config.toml
num_hidden_layers = 15
hidden_size = 384
num_attention_heads = 12
num_key_value_heads = 3
head_dim = 32
intermediate_size = 1024
vocab_size = 4096
hidden_act = "swiglu"
norm = "rmsnorm"
norm_place = "pre"
norm_eps = 1e-05
positions = "rope"
rope_theta = 10000.0
rope_fraction = 0.5
qk_norm = false
attn_scale = 0.177
bias = "none"
tie_word_embeddings = false
parallel_block = false
extras = ["capped logits"]
init = "normal"
init_std_qkv = 0.0391
init_std_o = 0.0
init_std_up = 0.0391
init_std_down = 0.0
optimizer = "soap_variant"
learning_rate = 0.00562
lr_mult_qkv = 0.5
lr_mult_up = 1.22
beta1 = 0.95
beta2 = 0.98
lr_head = 0.00722
max_grad_norm = 1.0
warmup_steps = 200
schedule = "wsd"
decay_fraction = 0.806
decay_shape = "linear"
final_lr_fraction = 0.05
batch_tokens = 262144
max_seq_len = 1024
doc_mask = false
train_tokens = 740500000
max_steps = 2825
dataset = "wikipedia_en"
Each number is 128 + 24 x the weight over its row's rms, rounded and kept within 0 to 255. Layers, rows and columns count from 0. The size above them is the row's rms in percent of the matrix's.

# layer 10 MLP down (transposed), 1024x384, rms 0.088, rows 73-83, columns 0-95
size [101  96 104  99 102  97  99 101 104  97 101]
[[112 152 115 127 128 132 139 126 128 127 122 126 149 129 159 121 150 137 123 109 196 105 108 135 129 137 115 133 104 173 118 159 141 151 156 156  96 131 122 124 108  49 106 159 104 150 145 175 154 103 104 125 116 131  81 107 139 100 109 103 107 148 154 129 125  76  86 113 155 154 127 149 106 145 135 160 130 130 124  83 126 134 154 148 137 121  60 151 111 126 135 171 104 114 117 164]
 [122 134 111 173 143  82 137 122 102 151 102 112 131 116 143 143 146 101 133 141 139  97 135 119 164 128 114 113 144 119 142 113 161  83  88 128 132 108 103 155 119 109 157 100  98 127  80 138  90 134 163 167 140  80 132 133 156 161 116 155 123 159 172 125 130 128  66 153 117 150  94 112 112 110 150  98 118 123 153 107 139 168 174 148 152 130 110 162 119  98 122 153  95 151 129 139]
 [123 108 110 132 143 146 123 151 153 144 162 152 159 121  95 117 136 135 203 109 183 178 114 135 119 132 118 123 110 101 136 124 120 120 120 160 134 133  82 108 120 131 138 140 109 145  94 143 154 137 117 158 109 103 128 124 136 113  86 102 119  88 133 150 173 135 110 160 132 113 159 121 179 119 101 164 123 113 123 126 137  87 125 137 108 122 163 135 113 119 124 133 138  93 146 142]
 [164 134 144  78 144 155 145 136 126  81 128 127 165 172 142 146 136 153 113 132 129 149  88  87 104 161 179  89 112 132 165 123 162 117 157 147 107 111 134 116  93 129 126 124 163 176 113 127 122 159 102 130 105 140 109 103 154 127 157 135 160 104 149 145 126 115 131 143 100 125 135 141 126 143 117 177 153 147  98 115 131 147 156 107 105 103 178 118 115 105 143 109 155 135 138 141]
 [ 79 151 159 105 140 124  61  97 122  96 119 110 125 144 164 145  75  99 104 138  94 132 124 172 117 116 120 113  80 145 148 116 152 115 141 144  78 137  88 102 133  95 116 125 125 116 115 141 128 131 134  91  93 142 159 107 132 107 109 120 149 118 172 141 103 107 112 150 141 124 101 130 168 139 126 124 152  92  88 174 105 125  74 130 187 113 113 148 103  85 134 145 130 188 147 154]
 [127 181  87 143 120 100 114 139  70 158 148 140 121 129 184 126  69 110 123 120 147 135 155  85  86 121 154  93 117 129 121 148 122 150 133 142 140 132 138 112 146 116 133 123  87 142 100 111 130 125 135 124 115 165 164 115 122 114 117 105 106 115 139 118 110 110 146 152 144 121 118 112 149 114 142 129  99 130 162 112 105 123 100 101 158 138 126 138 166 101 116 115 164 152 145 133]
 [101  79 128  98 130 139 123 136  97 150  59 148  97 117 131 141 144 118 138  79 160 112 143 114 108 134 103 111 125 115 110 143 140 147 141 123 103 128 172 144 137 123 121  86 119  99 119 169  83  99 135 149 124 147 162 144 123  96 109 114 126 138 129 100 137 138 146 132 129  93 128 169 183 117 112 130  86 102 119 141 119 167 118 119 131  85 122 112 163 142 127 108 125  74 138 133]
 [140 127 109 121 110 130 112 187 133 116 142 139 102 101  79 116  98 116 132 101 110 116 124 123 161 147 124 122 141 108  84 125 137 151 114 152  96 108 104 163 131 105 140 110 151 121 113 109 102 155 148 174 107 125 133 167 150 163  91 158 122 105 106 121 136 123 145 162 151 112  94 121 110 117 141 127 107 179 117  95 112 117 112 125 119 155 143 112 120 115  99 168 109 123 146 137]
 [122 133 120 118 130 134 150 147 100 155 170 110 108 112 129 140 127 137 135 140 121 120  87 116 102 149 156 124 107 166 143 145 150 126  73 117  97 101  91 139 121 119 167 129 159 158 132 106  57 116 160  91 117 149 159 155 124  99 118  85 111 104 122 104 134 134 118 108 118 143 127  96  92 111 152 136 126 177 131 131 163 142 137 154 126 163 184 155 130  70 149 138 192 116 105 130]
 [147 123 126 158 136  91 123 162  77 105  85 155  87 121 117 127 125 124 155 132 116 148 122 118  98 127  96 114 114 145 124 136 127 135  92 119  85 112  94 124 142 138 105 145 150 121 143 179 138 130 112 119 155 145 103 130 145 137 144 111 120 142 136 153 156 104 167 134 121 138 133  96 100 153 173 137 153  98  99 135 151 130 116 164 164 179 131 157 165 186 158 114 127 115 112 110]
 [148  93 163 114 153 126 146 130 116 105 128 127 105 127 110 141 125 131 101  79 161  96 121 117 149 144 109 119 119 124 150 128 126 126 134 120 122  93 138 148  97 132 172 109 137 140 126 168 147 105 127 104  91 117 126  87 189 137 113  85 117 105 108 148 121  94 121 129 104 127 113 118 162 181 144 106 115 146 158 108 163 130 116 101  90 109 159 113 135 116 108 129 113 117 175 162]]
# layer 10 MLP gate, 1024x384, rms 0.108, rows 74-84, columns 0-95
size [ 97  99 105 102  97 101 104 100 101 102 100]
[[138 154 103 125  98  56 100 131 178 136  90  98 159 175 129 136 143 136 164 137 115 143 128 146 151 161 104 145 126 152  93  89 138 154 114 136 103 128 164 151  99 134 168 116 151 120 162 123 165 145 134  91 144 120 110 105 160 135 116 119 155 128  99 159 138 166 162  92 122 126 124  91 154 139 124 112 138 103 126 102 117 132  74 123 131 111 124 120 101 131 124 110 114 119  83 183]
 [ 99 110 110 125 145 145 111 119 142 157 162 164 126  93 153 136 120 159 154 139 150 120 140 158 114 119 100 115 129 116 109  84 131 141 164 113  89 142 115 149 135  96 108 117 103 144 121 123 102 178 125 154 144 128  97 141  76 163 138 109 120 129 149 106 138 155 140 153 103 129  69 119 134 106 129  99  75 151 135 180 114  97 136 127 112 129  95 134 121 125 120 157 125 118 116 119]
 [ 92 148  97 128 136 132 132 101 159 148 139 120 143  93 161 132 142  58 124 134 162 129 164 130 126  77 106 113 155 101 137 142 103 111  80 116 179 135 127 162 128 162 124 133 143 155 107 137 114 121 107 161 134 117 123 125 136 108 167 122 107 130  89 147 116 150  96 141 179 135 119 149 116 108 157  69 110 139  91 109  86 119 100 147 129 126 158 115 131 150 107  80 146 158  90 138]
 [148 120 104 102 110 123  81 129  92 102 139 148 133 166  77 155  73 176 107 157 102 104 124 146 172 137 123  95  93 123 113  98 146 126 154 125 183 100 127 126 100 131 123 122 128 104 122 124 139 131  97 130 132 115 169 122 126 173 166  99 139  93  91 144  85  90 152 118 113 118 137  79 137 152 119 154 128 136 138 130 115  90 114 127 120 141  93 136 155 152 152 137 128 132 133 104]
 [111 136 179 161  92 104 148 102  80 109 105 113 168 144 198 133  99 143  94  87 110  89 170  91  98 107 135 101 137 165 134  96 137 119 112 167 151 114 107 121 129 141 114 161 123  76 113 105 142 120 135 118 117 144 127 127 152 120  92  92 146 153 113 127 140  98 158 160 130 147  85 122 116  82  97  80 142 137 114 125  91 116 183  86 160 134 138 134  99 167  87 151 103 107 141 135]
 [120  99  96 141 111 125 105 133 153 130 162 122 118 112 140 123 140 149 127 111 104 124 108 132  97 129 142 183 114 177 118 159 115 100 153 134 110 117 148 119 138 115  53 174 113 147 187 147 124 163 127 145 157 133 152 150 118 112 144 123 150 174  93 103 148 117 113  94  79 132 116 157 174 112 124 136 127 154 160 131 162 114 173 114 123 132  95 152 175  72 108 113 115 153 172 102]
 [119 137 153 173 170 110 115 128 122 129 121 136 104 134 112 136 134  92 105 103 124 143 144 103 124 125 120 150 130 109 106 105 152 153 140 146 145 122 158 132 124 130 103 169 138 154  99  92 111 155  76 181 114  89 146 136 130 172 106 134 125 135  83 146 136 120 100 124 147 115 100 159 160 145 110  90 154 137 148 111 125 113 127 146 122 176 114 125  88 145 117 109 129  77 118 113]
 [134 119 111 105 142 133 182 124 143 106 120  86 169 133 147 144 151 140 116 151 142 103 138  89 138 120 141 111 119 125 136 154 150  90 118  88 123 135 140  99 132 116 115  98 120 131 127 115 107 126 152 124 106  87 133  96 163 151 103  98  99 139 149 131 128 173 131 137 118 157 124 126 154 126 130 156 148 144 128 134 100 103 157 123 131 100 128 120 110 176 101 149 126 124 132  98]
 [181 123 128 146 134 110 137 173 110 119 118 114 138 140 163 154  95 134 113 113 125 139 128  84 135  90 139 134 146 131  97 145 125 135 128 160 121 113 162 141 135 159  93 118 138 124 138 119 126 115 162 108 122  97 130 158 166 140  95 121 155 159 168 144 117 114 119  85 129 140  84 113 162 132 134 119 186 128 162 129 173 109 110  99  79 101 103 147 132 151 109 128 150  98 134 133]
 [128 152 108  85 108 134 118 124 114 163 109 103 105 115 136  90  73 110 147 173  91 111 113 108 170 164 135 112 130 124 103 130 176 147 125 171 114 130 103 124 169 116 148 149 126  83 128 117 120 153 179 141  81 169 128 123 107 133 115 131 113 117 145 145 136 138 150 108 148 114 132 106 163 133 118 145 118 161 160 124  80 148 120  95 135  85 105 167 137 116  98 127 133 130 134 132]
 [141 176 132 152 122 125  95 150 134 151 125 123 196 187 114 132 140 139 104 139 119 137  58 168 150 155 117 118 128 134 166  76 130 124 105  94 111 143 121 121 146 149 121 141 121 133 124 119 127 124 107 210 131 136  80 174 139 120 105 137 140  84 158  78 166 105 112 133 156 133 115  67 142 123 125 100 108 128 116 116 114 104 127 154 129 149 127 154 148 136 122 156 151 120 110 118]]
# layer 10 MLP up, 1024x384, rms 0.115, rows 74-84, columns 0-95
size [ 97 104  99 105  99 101  98 109  96 100  94]
[[148 130 150 111 160 123 137  68 121 114 107 109 153 120 102  91 113 117 155 112 141 121 127 126  77 110 109 154 113 127 120 109 115 130 144 128 158 117 138 115 129 107  97 143 161  91 127 130 135 125  87  89 180 139 136 147 108 134 133 100 147  92 119 112  87 128 142 113 115 128 109 135 134 121 109 121 107 159  69 159 137 104  71 162 154 112 121 131 168 116 106 130 129 149 104 113]
 [160 147  99 132 140  99 152 148 144  99 104 171 126 152 117 125 155 112 144 153 135 120 160  98 159 120 106 137 171 129 160 178  93 153 123 108 130  84 128 131 159 127 148 133  91 120 154 126 155 125 120 130 102 125 127 132  93 109 128 136 126 119 180 129 165 122 120 149 137 122 106 121  92 136  97 104 113 134 154 142 114 126 128  97 113 109 118  96  95 172 101 140 135 116 166 162]
 [142 154 135 122 131 178 115 122 156 134  76 140 131 134 142 120  94 126 122 137 161  91 142 163 144 104 145 139 160 135 133 104 128 110  97 134 121 114 155 114 157 155 180 109  97 137 117 128 144 138 156 104 140 135  89 128 176 122 141 107 110 137 136  79 143 160 140 140 128 111 134  51 127  86 158 160 155 158 150  90 179 143  70 127 110 140 132 163 151 122 121 112 152 121 169 143]
 [146 159 129 183 113  99 132 150 151 164 128 153 143 147 146 108 122 155 137 155 200 106 150 122 149 100  97 124 154 111 145 140 101 131 130 133 124 140 113 131 113 110 121 117 111 139 121 161 107 121 134  88 140 109 195 137 134 114 148 149  98 119 121 168 114  92 157 173 129 107 149 114 155 130 122 167 169 128 122 145 130 136 115 140 137 123 117 136  93 156 173 141 136 141 134 124]
 [ 82 133 136 137 139 130 101 159 153 113  96  91 116 146 111 142 106 125 111 137 151 124 134 129 154  99 142 104 108  96 148 119 141 128 141 158 150 136 114 120  96 113  88 166 111 157 141 107 132 153 127 116 110 135  89 155 101  93 134 144 203 171  66 143 134 179 156 157 116  98 126 134 141 121  69  86 113 115 132 135 140 154 128  94 141 134 118 128 127 131  98 136 129 176 105 172]
 [141 133 146 111 112 109 116  98 133 118 121 106 123 151  97 112 123  90 174 159 145 115  85 113 129 144 151 128 158 134 105  70 101 111 130 133  96 128 156 149 122 108 113 126 118 139 134 162 110  98 118 190 108 114 172 136 108 141 121 108  92 181 148 121 123 116 127 149 140 116  86 114 143 174 137 125 148 140 130 122 117 135 151 130 133 174  87  97 148 142 115 137 105 142 105  99]
 [113  78 129 107 125 163 161 153 117 136 121 172 109 156 116 177 114 155 144 149 111 105 120 169  79 170 121 124 159 108 133 145 178 139 163 116 123 149 149 108 150 144 130 153 139 167 142 161 101 115 141 165 109 118 143 150 131  81 118 150 114  82 141 169 113 111 144 160  82 125 111 117 142 125 121 148 155 163  73 166 134 126 149 107  98 142 126 109  72 128 146 128 195 115 151 111]
 [133 126 137 160  82 120 128 113 130 173 134  96 163 129 147 203 155 147 104 160 103 152 126 153 119 138  97  73 137 154 155  76 191 139 157 154 103 137 153 138 136 140 127 154 153  71 113 120  73  95 134 130 135  85 121 158 147 177  77  89 101 106  96 140  62 136 109 136 158  95 151 140 110 111 128 203 135 146 128 131 155 117 134 140 121 103 142 149 131 116 139 142 127 136  96 110]
 [119 149 140 108 118 136 115 141 112 135 106 128 126 141 106 156  93 115  91 106 147 145  94 126 118 136 102 136 122 135 126 135  89 126 145 164 141 128 121 140 129 145 145  64 112 123 137 118 126 118 147 172 141 152 110  91 149 153 124 112 103 165 110 126 109 136 158 119  75 117 144 126 121 101 130 140 124 139 132 125  82 125 100 145 149  94 119 112 135 160 178 160 130 104 138 129]
 [117  54 120  92 106 136 156 116 156 145 156 121 133 152 105  99 153 161 156 145 160 144 164 101  99 144 133 115 102 138 132 111 152 138 120 167 132 123 138 130 199 120 131 149 131 151 128 171 107 134 165  97 116  99 126 118 149 149 122 143 134  83 154  91 128 154 125 141 152 118 107 152 143 108  83 177 124 157 134 148 140 111 127  90 133 173 159 105 140 154 102 148 134 110 121 140]
 [160 146 154 103 127 129 178  98 141 133 177  98 100 109  87 137 142 110 123 158 130 112  99 136 155 145 143 142 126 136 159 136 118 127 120  97 139 130 130 101  85 106 119 105 147  77  92 152 120  98 133 106 165 184 118 129 163 128 130 120 139 111 158 117 167 150 110 101 119  86 129 109  99 140  82 139 143 127 162 124 145  92 133 163  53 179 117 128 113  96 112 141 115 139 115 162]]